Weights of a small GPT-style language model, trained from scratch on English Wikipedia: RMSNorm before each block.
Each number is 128 + 32 x the weight over its row's rms, rounded and kept within 0 to 255. Layers, rows and columns count from 0. Numbers have three digits each. The size before them is the row's rms in percent of the matrix's.

# layer 8 attention query, 192x192, rms 0.0978, rows 36-63, columns 0-191
111:098072136124175100113145113102194081136155102128139133129163097165173068152104215109109093165135125106166165167110184134096131120101116158138148125136089188087100141141133122119121118190186110100146105140128050131164200164158166157164142134110106128168127080164099115154137139076071109147159114152115145126073127075176163095151114112137176126124147115143120105119145090149081134118138128083108102156062160141194143118110078108088144148149134149147163075131156140185116076168120126214112088140101216161081148127148095133110126092176097102134087120086139096149123089106161184105
122:135153161161121046131160139178103125175074122095111128096098144131120127132071103122173146173128119164135143091125062103081118073095133091097120073147148159070179145147106117134059118160085169104098135145112138126124151183135143118099172138146116108181120156089123124158178097134153130148152113128147112136143174124106105213116122137146145119150124100087179121212109120127153105173125142174146107184169083068115066123107124152139155128153112024176114091165110126184131138139145158117122102061130174155141152119147116142118137116128127076146117048085098108118223138098168141091
108:096109102116101140082122133096107124142161091172143135101161159111149102116155162058160122153121102111128190094154150155162169114109100076111132157064119155128206065129148061104134180109102150142208130095136140117104180097120189116136148148145106182138152064062137068100192080131056080142155162144119137122138107132131097161147132177095090140085115133114067146106067090091138104121062122110097138101134145125108173090195159114145112112100110146102127109074133110115075142112170142115147153236109134136139124158095146157083144133152133165174110146160132136162147171096127112095
128:106193141197185092132097103112117143126126122109174137080070127118181153119145137145109097128057154103128132180142106108109107126168153177140196125135139108143140110130220203121066111167104091120153111103156170110114092118189095160123102139153102135118134172104115139072187126191119093104084118172151192106106174170108138147151157142093125104116118152089079146140090130120134153074132080147071142094120067118152198142107185138134105056111095098176124091156111126122141111139141053193128122147180152123132142111104085087162092157101150109124160111136114128113073107156114135087
111:067116167116149169122152156124127106169169142148144133143129065136135120100128132128117134127106124152124162149082062189104099131154098131220092194121135174062106099118123115153095153122159091139090146151129102146149152118099147034110093080101063093067053106102174134095130143120189110144145141110105146146097180143103157141080108172125095166115073135098032135175133148114086186149143132111137139158086098123163166127076156139137122141114109084121101121141103130097172140197086084126151183110120133124130176070128102125169118172156146177113118096124077130118163094084119080146
110:120121136108092157140173061094064142157123173136102139106135148116175157099164059128142121130123090187100157134170148072059110124135145054096114175051136150145123126133137120131151133112082122151102079112141145149176117157120119149158127129163203156151110138135118174099133122128063135107136128091180125108117131178172128159156139149146096161120131122157118202111145114109189128137166118160170093097117165147125083126197106130175111192115212134157134117183052107166133134178119127122111163154124170127065105222124116157143125119146079132140149143138169063105199091129136111112
106:152137167103182115138174122188123162116144121103170147167094177075111127168182138165067099127109142109141089122145184134149141156135121109151177128208152146062090111108113131089108133125123132117171192132082159090085104130154099097150145162098144145148078150117122131129155167122077091157128154178129165136142112036128144114153095166169106141106121174169176147161135094147064068117144084142070127158152124137129072135114134118113135146139116151126111124104129101209180096130149123218122138139164151127101110225140130163115098159136167094089092076178165115105166151109084086094
111:126125139141174082141141138126120150123102119112085136106175117085166110166094124175159132074127122121096041083112108048117071118118176139093117068135097149124089171132138119120118148105113142191122083059140113118120136169092125140138119154153121142150155056119107135172107140118128189116178122132157142133116152137133051135190116160067140135087140136056083114127074148136210093135158147110132148069174139141110101130206124160108108113139085123126153095171131177083189158163070084147181089125143089124073083155161146106161152074134137127166135137163116079150112121134154160073
109:163136139143113212058106128079125124130096143103118109171120129140185129135116123162148067119125149166070132126171125179093094121179126143135141076186125106091135097094145140115131165103138159102140114125119166178133140132155076126194084110163094161123135145173099167147166149154103150099129149129109117128104146162183079110128137076193095122102189200120127097108132127121189108057162116068128169171160145123060145167079149097077140156127189133129128194109129094095129138103115103155091114179131145094116168153115070154148071107090154107119131117089115150116049186135061118139
100:089156093128164141169095169137127158141136153141138117130068134114128124098093082115106124149125162063127122126119130135085111114133100073109159122109113128157189147145137110203111036119139126184091115150168130198149146120157140134155110148103145098170155119150064119168134171157106187113138102079120125073110140142091098154127120058182128059133165156140114117082078115143096153142160113134126193099242194171096120140176111124158083084130159063085112117162143172130097087113144138120094161140096184134090125157147076095155121085082112121125132146133130115143206182128133156153
106:150116095119141089140167087111156153174059104089152097124153121174049156160108190113152128133145152133149121149111220113139150134123153157151131080140161133122068153056151119093099129086154143119161169193098098170150142122118141091127175130168157136125130113107193153179100102142148139077184109136081157131126148135149101118172129136164136144069098125106135151124113137079173062127138157144073089129114156111176146128136098198150100109102139085117156135153151115152220131138137178132153117131094195173099153118115132147052195197135129138153091079078131095137112150169160106161
112:168124132136155179172114154101190115132153153127158131108079129148178145187090175122095145174122128202128067113159124154100091135118087103142141145116127152107084102169183113137108109191103089162115100075112150104178097135113119188125155134095127145110081169177105157096100114088177061107100076158131177160122140161179141110181148133171135111104126171107100128135063165131195135172146152184122165104187123118130175101069091097113192159117138127113176094139143160075125183141084092147165157099146121158090098141162109124148133139155074141092136107074119153168127111077124125067
110:121068095157158107134093144102054179164134136159082143116162182174134124121137120126140149136052129126116117120140102124113111100171053094144219086140128062121164141141123084131094129108162194127141120136171174154127177082143091137166167098093139114153155154164166139124111118103181091097103119124144151076152105117084095116144199099069042138137144136184148134079143062134100096161132178171183170131133113062120147110124128155093100096134198100119146136127159111112178123091146091099136178162132050141122127087108157125113180159109135131139132173150122130111069142159139112120
115:149185116168131106134165168144119063141127138103120111088113118155158131132101183127146186105145074154134144154119136155117125117139175128131178119120109166125135159109067166133112144126066145064108116137159126151148074106114149121149143180138131144099095073092114131127170089091186096099117112073131119135130143144061064125164115130124102102098103056121127104144116114170110116132176163095109113139149154118081151017070041100134146159132118041112159149154176146102158147074102197123084099115141131121193109098117081178134153130149176091137122066119090143092102133185144077149
114:090085145164169147093111143142125180091149179092123100105073123109176154184099125174146103144120117122142119122133142075122158162138169135098143122077106173138102134108133119156122058122196106106127097145146073101080160148113167135114163136056126111115100119107140099144125124142163114133146137160103137087083125071076137133171129179158130138117118096123116177123129186193133101144155144078129096126120049117158114132110129140220119161123092190096144154116153125128169125179145107153152189063114112198113164150094137129184161077195078149130162132094124080153141086141219155082
111:111153136186156193207143091074074110146131145072117098144134176079156163102145117071166059116097170141094104080078081134105098110104138085113107218130161133178112095073160123130179151124030092155059122131123131090126116109132106155171138107136140099124077142117180114090127104111098100061191117093137065095140139167120127143166114103160114099088102139148139155095150129141178127136139080151111164104088123104113073169104146071114101161099151106097149115162084103171150119084135134111147156131141148167111116127105114102132150122135161097119131122179154127065138083068129107118
117:127158085128118130131098129174155149085092132083164176081122147131144149131099107136107113137105150180144148165152155091176151079110136140069145118109162129186148211128176156116107117119074130085142083078146102110162177095108118108070100117132134120113131150040146047158179095106144142124085105100137132106096201120121135204159141173159144108136157114099111137176157148069057092118130113073176065084139144117134158118149099123153114115168139064123102127134131152127134099121167089109160159157093130149106189163044171117159113119151171120156139143128110143113161066206129116108
119:111083109124180102155080080138164121147082140116173107149116162060129163117087187095125168148153094152145135115112138178158129144180134176112129101152074130097113143153155131119178078115104136144121057115144116164152149099141134102129136115134079082168096206158059158131137159113119155106215076104112127146101111164109149129092134130083151153156090152136134078139207129168109111181081083112124161136108171057143090160124103105111115093173107074116172125129167108100102124132133183164098140147201120125147160163144134093098154114122124129111116093142143186202134176126188183177
109:125129130146128109139135152119100139106122189131219130149182149045192152133122098134094053101150131133104125117126117103056147164097135082125132097075107110077087129145144138160113112134122101136144120110127148126116122121137098175174093143127094119139135137195083082144104148147109145156116138122142133073120089151152139128166151092144125128163197197182078143131121081109058114104097210162150136191109110155103110126086138208158118144141098186135075122123127103155168108096146092173168203155123188217107112125139167138118093122137096125163129100142131111072127125132111208102
110:128043086184121086149104083099155125168149120120127122109102176166163130098132120081097155164151142160135124080076147122151146164063107161121133093126157172152138132082166135106134130165102135101101110155157093101106097108129154111133161083156138074109057074136100122128130125121114092143145110152059069126127146127141167123145180064113128125130119180091161145106149060180138152156159111139132136116085076057173146148083095099172106166138108165055093124119122105069154182068142130103125139158102115147143179177169156106116188188166098143097189147164108134107140145106186129183
118:144124094144143118142111114104135172119166162142132172116186116124118176193099110130091188088140176110133154107164142184131179095153160174159171120170130142140088123109093129193133133130122173123102133176171097166071151109167131119147097089139092134177066088141130145106113082158124116129134100143142163070193151086170110114103187112189134164116076108138154118158078113196166058075083111113123092099104148075127128128079125102137138129082134121165123043138130156191116148126125155144164164134109131144112090086137104127104176157170136122037083152110103154072127084170130166124
117:051067142116149115111102108094095099131168105206067059109190099118186119118182130122088103119096156166106160097093101073111163084129133129082165127039102148174157098099149130124135137179104092092072109128121109159140103146090104100109082154173125138115153069087151168158088170095130130114079094152127164087130120128134119107093103161090172157074161163139144120107140114127123218098173131064116096103109108163167152114088179114134130122099154145070167068108124162143159161186077147112117107107168083095107115150172168130127111150145113137158133152129133074125129140147154115125
111:139080087163088140141138122179162108103118170184149146191107186133113139154170128150147090179208135176125119150097153149087116191144131119098062111103147117156119157151064161103151115118168078156118097073150173090068149066123177134153153174142121158142113133200145125139093125116163062236114144121115129163080084143139163148137111143109128142155130084061164116091148096175090128155119140129097157092097151130069148122160074127143104107093110121147132101118106109119169115100119157113119142095130188103141121050196125138088132109091130126150120172152147093149113065100118153107
108:105172162175139162156153152083183190141121094187113123096150123133132112124090167199113151103118184099089084190097136170129159113103139119168177174141165090159199079121149089177111098109077042159148138129170110139107165106162152119213140133135082079172146104163110134120130142124086116157146090125092104086169130136120150100037097119186149161082128124176099107120141160114095127182110126171141138135148104147146190141094128128084131166082122169099108151126165097125100130156131135167103091110114148109117124107145074147187143116117146145079105205126120139097115102145178104166
122:131151120150169131070118181158160139107094123138159165117118141138062146146107113192153103130162146105121108111134096127116104135145135147149123107121108099112039173132079188135080161092106152101087155089128107116107141148100063113099060088099079136106135125093100093122160162093138137109102165084183141114128183115117102171124115155114143151125176079098144052203123170073147104128114141140065089156112120124107130145085145122092129094170104188130131216081194111100117160122148103141117066090113129128107160048102171138107068127152145124137082117132087122152088179138128147050
117:119157106164176162177168104149100143125168146119151120188149105122143118096115137125105135148117092097197118082105119096150143055154175197139152114134167140074118161146132073119119156114120103084096059086104160102079084153074110087165176149126146113176089058135137079092154108104133140089137139132160091149094146064116085188184131167114181155178073200105115159140115164137166133175107162124144146080078123114127134136100127141161134136086131098117190147069117129140126142120095125142143185136188120062132114179102185091134139101160166162112108137190122174133125126140088143104
110:161069116111188169130078146152132081118100098117073170139174169135170064121112110145127119103132095158131114113139090089057102104100160213148119095130119119099141091160095156141114173145130196152111132105114160132063141149189126139149128134177151109122106129202103163089150139148177112126142153119131104154148200128085120135142170156087153117103098128059127126156131107114138154083149085170172139120062158096178174105117067170075119113097126104139093135096108151127190078179190067136153105155126151147146160126102191139145130146128129182189185122107105132131095106147093085104
108:065145187165149120128165192159139101139148104091124170134152117106157158147108075091101187114111078168103097125107133097105082138131172151125093106142104119119089166156160160171083145080142144066091084136157106135173136177119177101125181200076116035131077133092127134087125122168079136110151143162121136086158122142139127126113134162222138145134139101183138190190093137133148119172154125159175124236135121126143154107129149150183165125133120130138120121110146119135133148105093171091179138119145092103170121107099178135117103128196154120094166163119094132085153147125148193141
# layer 8 attention key, 192x192, rms 0.0977, rows 36-63, columns 0-191
117:157152153117163121105101147051139083118103073131169134127142092119081102147093173173148109160109112120107066148107219143140145148094134211137106136083077187157120192142145162139128073105184171147178110175120058123172155135177142129074162125161147086083087125126073155127152182130116176164172100148179157160113121159147144125098159073083068109149138139190138123142108134157073146106127133119071103135101071120165132106142127155081166113163144161152150079112152159132142123124110098167111106158118150093106133158177194134089153100123129109121124085098163160182119114136148140164
123:176160140185111193157122151146149096119073171090172115103091153125130139128122080131187158093176056155084118110119109128077135137092099154044088124153147185123143156153093115138082123104092166116104096144119109136143112171142151123085108164129124186112097136122148073091156094142130153195133147095123146110176091143130169107124121121192174085170117082118178146153127118122129084203062160119132119193138055112119081078103104130132088121173103071066098140153108102202134141145064172097143127130072124116132130099139125172142146093086114063142115088113120148129121137119150118096
118:147079121128117126094116093103109157135055118139177149070134159115124121033137138173117147114109130114140167151110139114146148107111148145086137119103126127133219083112173092112176125080070132096146094085131160068114163157125157098067066126208177155083095095148181131122139063102096149098074112183102144118167158137119144116126160109101109128122149096120171102136086081118133089139142125088132141111181205098107129072156084156128091117152135123147104084056123197175095135142129151146173116181123126134113160132064175140057165142125160102128146190145142155134127111115103109141
140:134087082135125147141127128136128115072182177138149181154093174130136096115107158164070128120078197153127142186113132112095164128063128169109171154130176172138138111118194189127051124123137099108136123076162170119109113118178076132147134173154110117104136148103129098108149137141133134075167107170148164094125137142085088127154096167152154103098117129109139111109151138092130157063145075149066209108131080117165161161091218145117116103094122058136135143168120131154165119118172067130139125149174144182166124099110126162164097168148163137130155143171111151132067091147168115050
121:100121133105150117117142089103174141145161106136042096113062051140100168110185136099178114127158140132149177130143116140094131124121097147138163192124132149156106060094087111159121076114110126160105072169106124135112085153166126141120091138163139140151097166088178136056036106066144113097139165170094153192079123117175114120093128176104136203116088122113106161194109149097101147112136083117114121106122081109155134153103155108161154135133087084165139115135156178135125139209132094135158141078127145104088138084131135127155085147115084135150071106069116090140150083097158097175
123:192146163145135168140197114025067094207096136112144106105162212079147129134173090104122083117145158174107082106154129116065124102128140059136111136070150130132191130142100111081127112133095118138140154121120112145146120120135132076174119120182122163090093141113183136143138111157128114138147105124173129153082097140193154118148154110126109089149133154149154237052110112090170087135112140119162100115131123153125112125144138114114156190138141115147148136165112081148170164116120172152134109177125142185076102159127118155137130169147117109171134097096170052065152131099148125093
119:154089147180193170137143134163116124105190099106099132148125119020088142144190161141120107094189145175174146123111155082121156158119129159127146169180080132127086177136136144095149127131170107100164101160088157087091123112182108147150130120101083106115103131085104109164143154137131060134174146155148146129141112054122118119180110118167157108118126185168186175173130170142122100105101087091054096166127182125161121114111055142120112162105127152082117123104118130201157096141108084177185123165116165056124116189132136151109114147108132113120141118133136088098096091142082162166
116:122152154112148158182163142130127152146127162115078112121177108136249074166120102131152099045131075102103083112146099090125111101143131120123140116059115142122104155161131144171140093131115127146145096085109164122101096165130112146170146164177173145126165099128139158140216195102126157177109141217098101103161125110128093139171163163110113081145127163105087078125066153096196135154149164140182137139160092123163151125111129185159142126169127129138139195142083128114153092167101116124148095141136145202102132143093163063160129064079123127134087102124108118162131138111135148077
123:138079158101126191093172122102168142098107126118115107113104161115174162169113164145161112054175183182108168116198108174123095156157145085188157158094159120107162116168084162088108104085153169130128130118155132120129124126144086119207112159169066157135144141106138177129133144134132103172132156153121124097144129102155056130079138109115082081114159178157088104167097135090130111101128149157082164192172114126120176098114110079089186159114148112139143185127103106085113169141104087141091061177140058146120162072129073129125114159144143095121150142096156121128048157128095133096
099:132112120144075152105158241107092165140086143153140155126131112133141160129119088125183164146118060097097087098159114110132100076101148115058122168129127103118138168170150077142071096143143131151139105163189135141107141171162171119111125218134073109113171145166167102099144112154111117101141161118111084095138082151120125171140145111130168127103102127110147160117073099096127162184183168135168159110184153141087109118086169092189053112138100062134109118087124110137060110118125176125083186131103161142138139126114096134182127053157080120138104139108164158066099150123110130121
107:126127100096098069179146044080166106140142102112105161158169101133082107144136159142176095151146098119118109087162194127145177028131165119159135140177110171122120151154130120115153181105097196107150140129082145155113093091138108092134102100156155155147151142094104097164151133140109153139139111113197129098062110099106181137132128123208134146092082139125102094118158170125140149145144109139156081124184117090227121182116120161150172110117121132119108095142162136127166159157077172141107063079116109131127144120076147108097153154145148091055118061115131094130140081148197117145
125:143098102145161169148137174181160068172188132080164185089109071127174128116131182146133176148125119170110084090139180160127108159119163128083124131150101140148118129104147169118181118111217057175139109146106136138205071135140111156140120135139141141165049093106148166097110167174151114076121159126109204173143135143171089142160152125108091120177085123147120197115086152093160163113175147155098148115149087134101111115128154151112154174120056156155157094086112100117156105164086142144105173144194124166103083101137147135158080098119155150111138120145140131143146098123168065144
111:136071106185141109169111129127107199095146153121107122112165124133141158203095090139098182157076215118058142168105089105135164102162158100086157091135122097089107079166136115147122174112161118148125167123103169214139151109089145149132116120140184119179169115160165100196145069133168100088115125111109182115150125132128180089161142142100120123109130174137130117113118137185178105171173130249172139090172137116105155080121133076129092116130211158119177132114113148117176092098119127136157112130118119090128143143118133099149142119123149184093142154159130144087117105160131110089
119:164133155102181142171130157174151128121144138153111113059137060141192071131072163093161193125164103163119068178139180186129132125160134134136145138149151136092099152138116128123113181112053134054111165149153163131120059141105092135130084087124148155153120175111112125115170144110186152072117124154033127092123167136087090144112125127164100127136073092128111153141129124135125153172131102146163143122170152152173156075144116117141166138145156116135159167130104112128082128127090176153058069077113070098125159104178085085146151116097157172151109100112096162086148131145099143200
118:093094056097157126091117141146107123127162153112165076138135153079172136200131172101118161132153143179134103071175209104181123114120118157128152133068130148073104152125156134173113114134154151134078085130157134085148141120161149122163143115057109103116086133123127122119144140116139077108127058117115134100063105110176162119161139159146065071117093085131141156092098156118175133164157120112189091115104053093170142075110160158164140111138114126120149102087124182124151094161121095097093169087159137187091195138107143146101162103101066130136098076108113109155091078093193158120
120:169100132173159153187156121120080096168154165165113130151146168084114157090184126083134083156106165203122091068117089131107158189087082086075140215082173158127143108084131109102117143103093105137080154135094162152155120094111113122153101079097160128101089102105188112143148111124128117120179118148123121111122158140136137171141089073158115141118133087183136169113118092137133160152177106154117128120146099101112087118096103121115083192138189055108146134173083050169168153145172108112158196115099132155077084136134103160163148157146109084076148131126088122075165141114152121123
126:048169077099075114108053106172151114094096100106148148079109145113088157089110155147106129134108154116157120192119162076158156060143107129081115088134124153133154183169137121127118158169108164111166103113137109113183092161150168115126108113118121144131130119080154095168171077138083099169093164122089133121140137136116184148090126165116134152152126111117157154078158180132131148121142093152155095082154096116172121138140146136180135121189126062121132091102137177113108171084195122142076136179097122181184180116082139090135156112165206118143165119175109178066134101172137162073
126:145081138127083132146101108122113125148141148110163085204089110166162133095092164114156169159151130156113118063124059160172154154155092131156154148150112136130128149124171158129156061178126089100084115150114123143141124089081102112120140162085135130153134143174072118158170182134142156120188129120157115187126111174104113124103150137058134184145099188123147017156173128175089112176072157165130130165166164062094095162094143115161099144151159145141151135093141100087122152107165158164082172155148118091156147165130156102143159129150147120125123056176183162134084158096176166122
128:125078095148136118119138141129165150173115128136192103146144137096165130151139129130053134099130156151164108165149115071067164146175156147117139122132063100107096129097111196122099158117179147163107120163113137134128149145150178122187108156080089145184133109159115121162124134153140127155119100085098171144115079169198154121136183108186128078183208136162118131078081144152137106114132171081124145100169155165118117135125110122118133167081150098141119128051125114134163119101161101180150173148111212176072098148132095179118122122097148118103115133184180073076094117170047107095
114:156078073127130095151085136108151106136204116128150097104089157082165112104152113090098128130159201151071125071108190213135165124159140151081136080115126164119155074137125187098169142096104116072114171148118194110136100065070156122080085049160124105127144098136148138156148114109097132171141097129144108155121124150153154117137204092169112142141083087115180116137095139210146086152126117164135107085122100076145082160133100089117124166098157129112132109100132113115133177109125154105124132103093144149181127142162138099142167133108101129155088116154098147154186095035156099115
130:167165116097148082155107080124172133116121133130131203171090102099114101148066136175105139121106120177118088171104162178159173094120123114157176090154106153094103092189090144147111182142129181081151126140179162132122132108144132180109080057123081111171145112118134150137106115120100122157157063120167111087154139120117130143070134106160110133135130149196089130136111132167155115164123077140123118164118106116174147166066097076186094167171142117137123121098096119218133085117197109114138152055162166133092126190175097114141131114080128094064101134090114119127090056144138153138
127:126165157067125118186074111055058089129154141132095054090131074110118099081157091102104091136100153094105116195093154115128168139111136141128159134032138142209186094179133147115118103121114103094137118139099149115154128085053089143061124127124124121122147087089145190106143130148100162147067089135133160117113161161184173121084111131116116173086086133157157110082132118172119183056125127146154132063075104138123132115126119158134094137118156099144117127175107207099160142150110147113184125089138135098134110152107103150120120120143175143156138161090154135130162121168124072084
124:122076113119120078151115115154109148116119144128180128182139132134153098158116158123156095160182114101139105141112156079097136169186134095146064097103171120122165120138107125110180085128184087172042184082143139122101173165154161130105159172121136117112180123161098097155132142098213122178142147070114111136130114163181167112154112134080085089134132158079067115095156152117086114200070119081104160094110167116127090142138148113109153145144087125120102122187143142080151149093112157127090118110143099134113135117222103177125096134073109151106108153179103090154135095063113203158
114:088147161139148123091133151130163152109145089116137112127112026138132084074134136170142124176098143120127098115127128176154145139140147150183114177132156143160129038075142117183101120117134132105164149178204124111127094107143105143159097109121091067146102139196181143117109129082104106069155116135096144129120087146078135154078092097172106182027165089148069116079129137097104146142085159138126106167129107117091162140158188125197058145143105115144108153149123166143120147183118082133133178083097163151114168105127122145127107141104105087068115192076099096139102090126143127119
124:130164095098079158120094180164185162089054187131171141132106111144113162121129172178167098086146141129118115113142082132168097132158120193146141094188104128128096132146070187143107101104164147134145104111159063134166115069114118164134109150072156137079137118123122145184101142095150165154059122122112142111154089086163129107137103151085094158116153078111086092163124141142155139087144156073078102141109119132090118051105072129096143116150066135108110165127112150077152117119076101172203125172156159122160182136099156119120105136123145138096117173140099166151082196201088142146
126:158104132096181148132170071150086191174137138113151107151117094095125158082142112082139143098118112128158093056083166116131149150154078126116133133096090121108081117131142159062112137135132083070076092101106171123103078147090129118158155134122130130102091067064152135154139141132090077155186165128102115161132141119136117211170110155136072149133077186106132131144125159128072101113109110152129110131101115095142145091092094130137130164104156127209151143128142148156115063135092096139200196115154110094106146169087151088146141100157242075106117088120071127102118139148132171097
129:166158121118141147158052123149136104135114147158132141076169121170188132134128072145090122098112111165112149160079079123093164072140155176136110079132126087136128120123107141076098126166129132171128145132186169140094154154187164128146093135097172102104174076116152171114171099151190147154156186158148100172145117149148080192135119215114085106115092195138107134134119087147085120137195098159123071089085106119152153069098146145107134062119154131084139150120138146095123095105176070109154101141082118122128098089114159105174140121166182102124147150109110109089101064069172137088
119:113150204121179052157142121152136066149064086127140187080135133137200089151063054132095146124098179208128122099153139101139119134096068148150126091173105162109084129098103140163110113104066116135089068149143140098153133055138148094088110071080107103143106129130088127130127167100108144132121105170093141165106143142114087091130114122131126146129176174106137134160093134131181111133106190164135114121114141133105182077083139145132142107196154120145149105114158098107093095084060120119154196095092088101142127139124134170111083104116107092172095130140152138109215141128138129098
# layer 8 attention value, 192x192, rms 0.104, rows 0-8, columns 0-191
117:128180171136122067140088130162093124071158112127118120132176159086141091081137122121149191177199206129159128079140124090098088098182110180164115121099152171081133117169073152115155158129194100091092152093130180125085085130091158150144057152114151122134105160146100123140095128107123164151034169088134147087111112106130147121130129095126149069130121106156110137120110081150070159060149096145108141159147093153108078092141160143131169132165114142111109131090129143088150150129192138165097110083121036177063095131114167109117151136154132119091106117128152196114109099111143147155
109:080111133162113124129106102149115154122087104165082136139150175084101150122114140126142079121156109115176127107154171093092140094075158127157154068119142128132102165148132179132150110183104105155187129163123189132152132097130107196167122086140150144109086190090100087080085121085181136147177091097099076100148120173109085090165143084162114076098086206115113135092105137123098124172132131122125114093196119123060151211123102130109100154090074148194129173114012130110102156138160088158148153140146103112113162138159154114159167093115147106119143154137150076117148126161156171106
121:080144109037152136166152098136093145129055076097127150101118167158093115147045134152096138101121159170107119140122143101071133140124093133125140138121216169067157141118135159078114108096110121087140156132170102143166089103078159090164120158160127090075066075142124201178116055168174116122180166149188136120172099154142145147128101146142100165137091128080151104130125115093074076136088205185152124084109136143090113148112127164097105109083133157124122078120100131171128144145076095116140135152138115129155128116163145060143156124106102117164063122089151139110093115148162135106
120:119096080157092134113127131137089177151170124130115178142150128171065109102135106155176097099135152105179117047090168107107129156128117177148143086117109137096084143160060143114115140214150105091127091152143112131090104201136194146135133137135125109129114153111174129095104125126101127172122134168096112080126093101091074053076069103151109125174154122123127118041126129137099149109128077157068104071142182134125169160132085114189146141110118138111126141109099101066141152174149192161139062125091090149169141120143117156177162159149106181134208152165124159114110129111126089135
121:139113138148099145165133135161099162079124145131135083145148095120111140104053145139130139169107131072158140192174160125125103097197195163105082157113075132109101103165180194104103118095124122117145089135191160126098099121067154112113119101127096103145130171084154136121111152149175084083150147147129215155099090162174119113129118162138148162072171137136108116135164112078193100161206166087068150124081142053084149125086106115128144125171143148133132128126108173098111132162111104137125145125063146130154075159154110179079068078160162125127141089128110121133199170100127156113
119:138127130064163106122126155114139140165079215109158135161118114122097060208152115096171109103138090162162149078167103151073148102088105127088068113133208055118158129138154156112101105072085142102104083200143051112137154086136080131110172105156137152157134134137160189170174163114160197144128106114101090109127091154124118167099164140190137139128146141082116144154172133147114134082145114149123152120161111199120121111121103123155130153155103120117089132174083116187175059165083149155136173160114128158140141128158166122130122131100098177133181097134173115159118099129147118165
109:115181107175100111124105092116034114160168122128122116107187150095119126122148133111150161116169187141121124116136150117102108131137149181133120155173162110098069096113150162079160165165082121174088124065158152178162127108157137155168165148107161138119106117143083112070120131116157137162063105136132136146118188156127205140141121106176148095093138181112200063135119130157065109087102144138141125132173110189073118061125150119100137103127061174162085156149151166110159132175142207117151152178169146154119118139113118073151125075101119095102067110109077134123112174170136112151
118:101070108151102124152149116114095100135147148053108116094105073151164144100166155126156128064152129138160082102120144100148090147065152161069138095184067090154127144103147107115140128147093181142123146091153109109146133145181137141188117138137122097147146127127099123119141176174080161116090103131168063116110149143087125080122180128148070140146102124123113079104133126152096138054160038122082133129176134145166087123165181085145104124124102141113068213130176085141149130149094111122088109117112112094111118207088130135170127106064170133103098187139117097057149120121140096195
116:138065094081099082109117171115114154166149113094106118103157135110126125149106195163158134123134148150181139092097090146145111105117076216094105179155139116166154120176049109162133121135137136129124116092074099161124144177182113105222184096136122084165134123118088197113131182145148165104143084110084109107111140074136126147137139207109121094142092134095146147124080069166136156090141120128114183127165145123079107181087095112127145133126111110147089147089133190090041140131087112119137137072150171120135103208120167188137115148120157130115150163130149135083162117151133170142
# layer 8 attention output (transposed), 192x192, rms 0.0828, rows 0-7, columns 0-191
122:136152166120132104133154092043114159095161125098168132094099141113106107180135101150136107160139173073162162105104172133096120121135084051103124141111150106109136091135087042107181091160152084090168149182050109127168129085117121149051144094153158128080130137182113110171100101146087175135159119155163137090121088130110166129147098085175122155098115105178106159119121113156134115149092130134103184161167121063115121180100122129156118105165158137142089068173155149100093151133120140118110068181127088075061108180177124145097178124107142077104131104135147139095179132127188143120
112:082080103158123095052135121129080118094103111125095099112120106112154161097072176099165151128129135081110151145151157140164126099140151139109136076091168151132104171157129098144118097127099136111138137204176120153121122091132143180131110121160111178073184147115100099143082144134148156065132135146109095123139174121155154115049126100097152154138120149160162063082136094142152168103134133140146069156105117093063124140159153081131107138123164128146069088119114169118152198176106199082137096133181126189202115079101178140129130216095103159115108117082087050141116164123156127106
128:109129130087154130149132107102132125131124156195115130148137155176102091189120126167112130141127204087098082139092155140150104176123140114123129198196158132124158152145098140148145119097140185165113145165149088111116067107085162089139127121156121117095120121122159149137088122179105147217099130124106177135132162180120139123110101120121145080171185216148125107099118152111151139138097131144079156155101126226047158148126142136127148113124139182040076173167157110150112121100124145098196102121111172158138056051149133147123114184119167110160088116124137121132137164068111146174
127:127121152092121156084081132124091171087127133126190151146104128148097201152110115160168139111066170110113142091188156123129155130114109142102167115081182126125173122141148107103100102156134134124105096166070142114125117114056099142147130163102102160155088120108105146156135073068202127139148122151166092069137142112121110113075107122166153147167114058151132133184156125109164154119173118098114131144157130168086112150107156120148110090083190084128135191178104123128147082142151146192109087094148093078132109138126105105109187131115023163098191093143151116130132119205155079062
119:116161115148128131082087103150195172115113135102148115169187137202073161094057091141163181186137087092180116170130142146170081072154196110125131121151117112082084164137123134131199127128129121077104078146167088119116157108064141075147113101151112137113149136048127093108146099152120164117134135180125138202113115137124162132085120196112096161096065142066076111073146168116108096073144145127141093081130194107122204144115123132145146097203147143124109086149113127125096108111136160137120111118135135086157176077141114120129143100153183146121149104092129162139140144134114124108
117:115060164153147134109111118109173170121157098165102159127173035170130116123122144135113146128063120102120139131120094132122127113149132118186141169101180112109113090086158093067116153147142135207158122144075127169107048093164090090092118103158198157138076140126163092098096165117105107120072116128123131103115147112144058151067130108139103132078133188092057119150138139149114166122165138172109146081153141121131212109093077100124137075135160149108142117134142086083135070123131085113153125142166109093157118139049164146137124215161137135095131119137127141170116096149139093191
115:093121167168098123098179103046116082151158140111131146114107201119163117088151158119095060174104168101130169134131128129113127136118129125135139154095138119177169109119121149132106131192151062131105149156097126166146108104092119118135137115121146126109109121175102116116137089121108095170098107129141136183153150165118176135118132107171149188140204120119163182058119114130144075127130082122087143117171117150128145150202148092114150146138162158109025106157090085144108235141118144091117138160169169137203086173161080193111102120092099114096112159081112095101142093108114088079
126:117039142171148064171115133103086084133141109170138108068153136119129123123147179111125142148124124157128116160135126089116189134145135192153116113180152121192174078126111135083158097151086105081114146044067115144165167099117113120153102106132162143093118147161098159131211103116106142064090161105163135112136117167065086187059153119126161125127152076161133146176152150124124170110165118106135146116128140166138140089197145179085131124125127126145107176121094094107135156110076112173150089119119118060127123110092132109140187092129122115175106135105115128136184085130225119077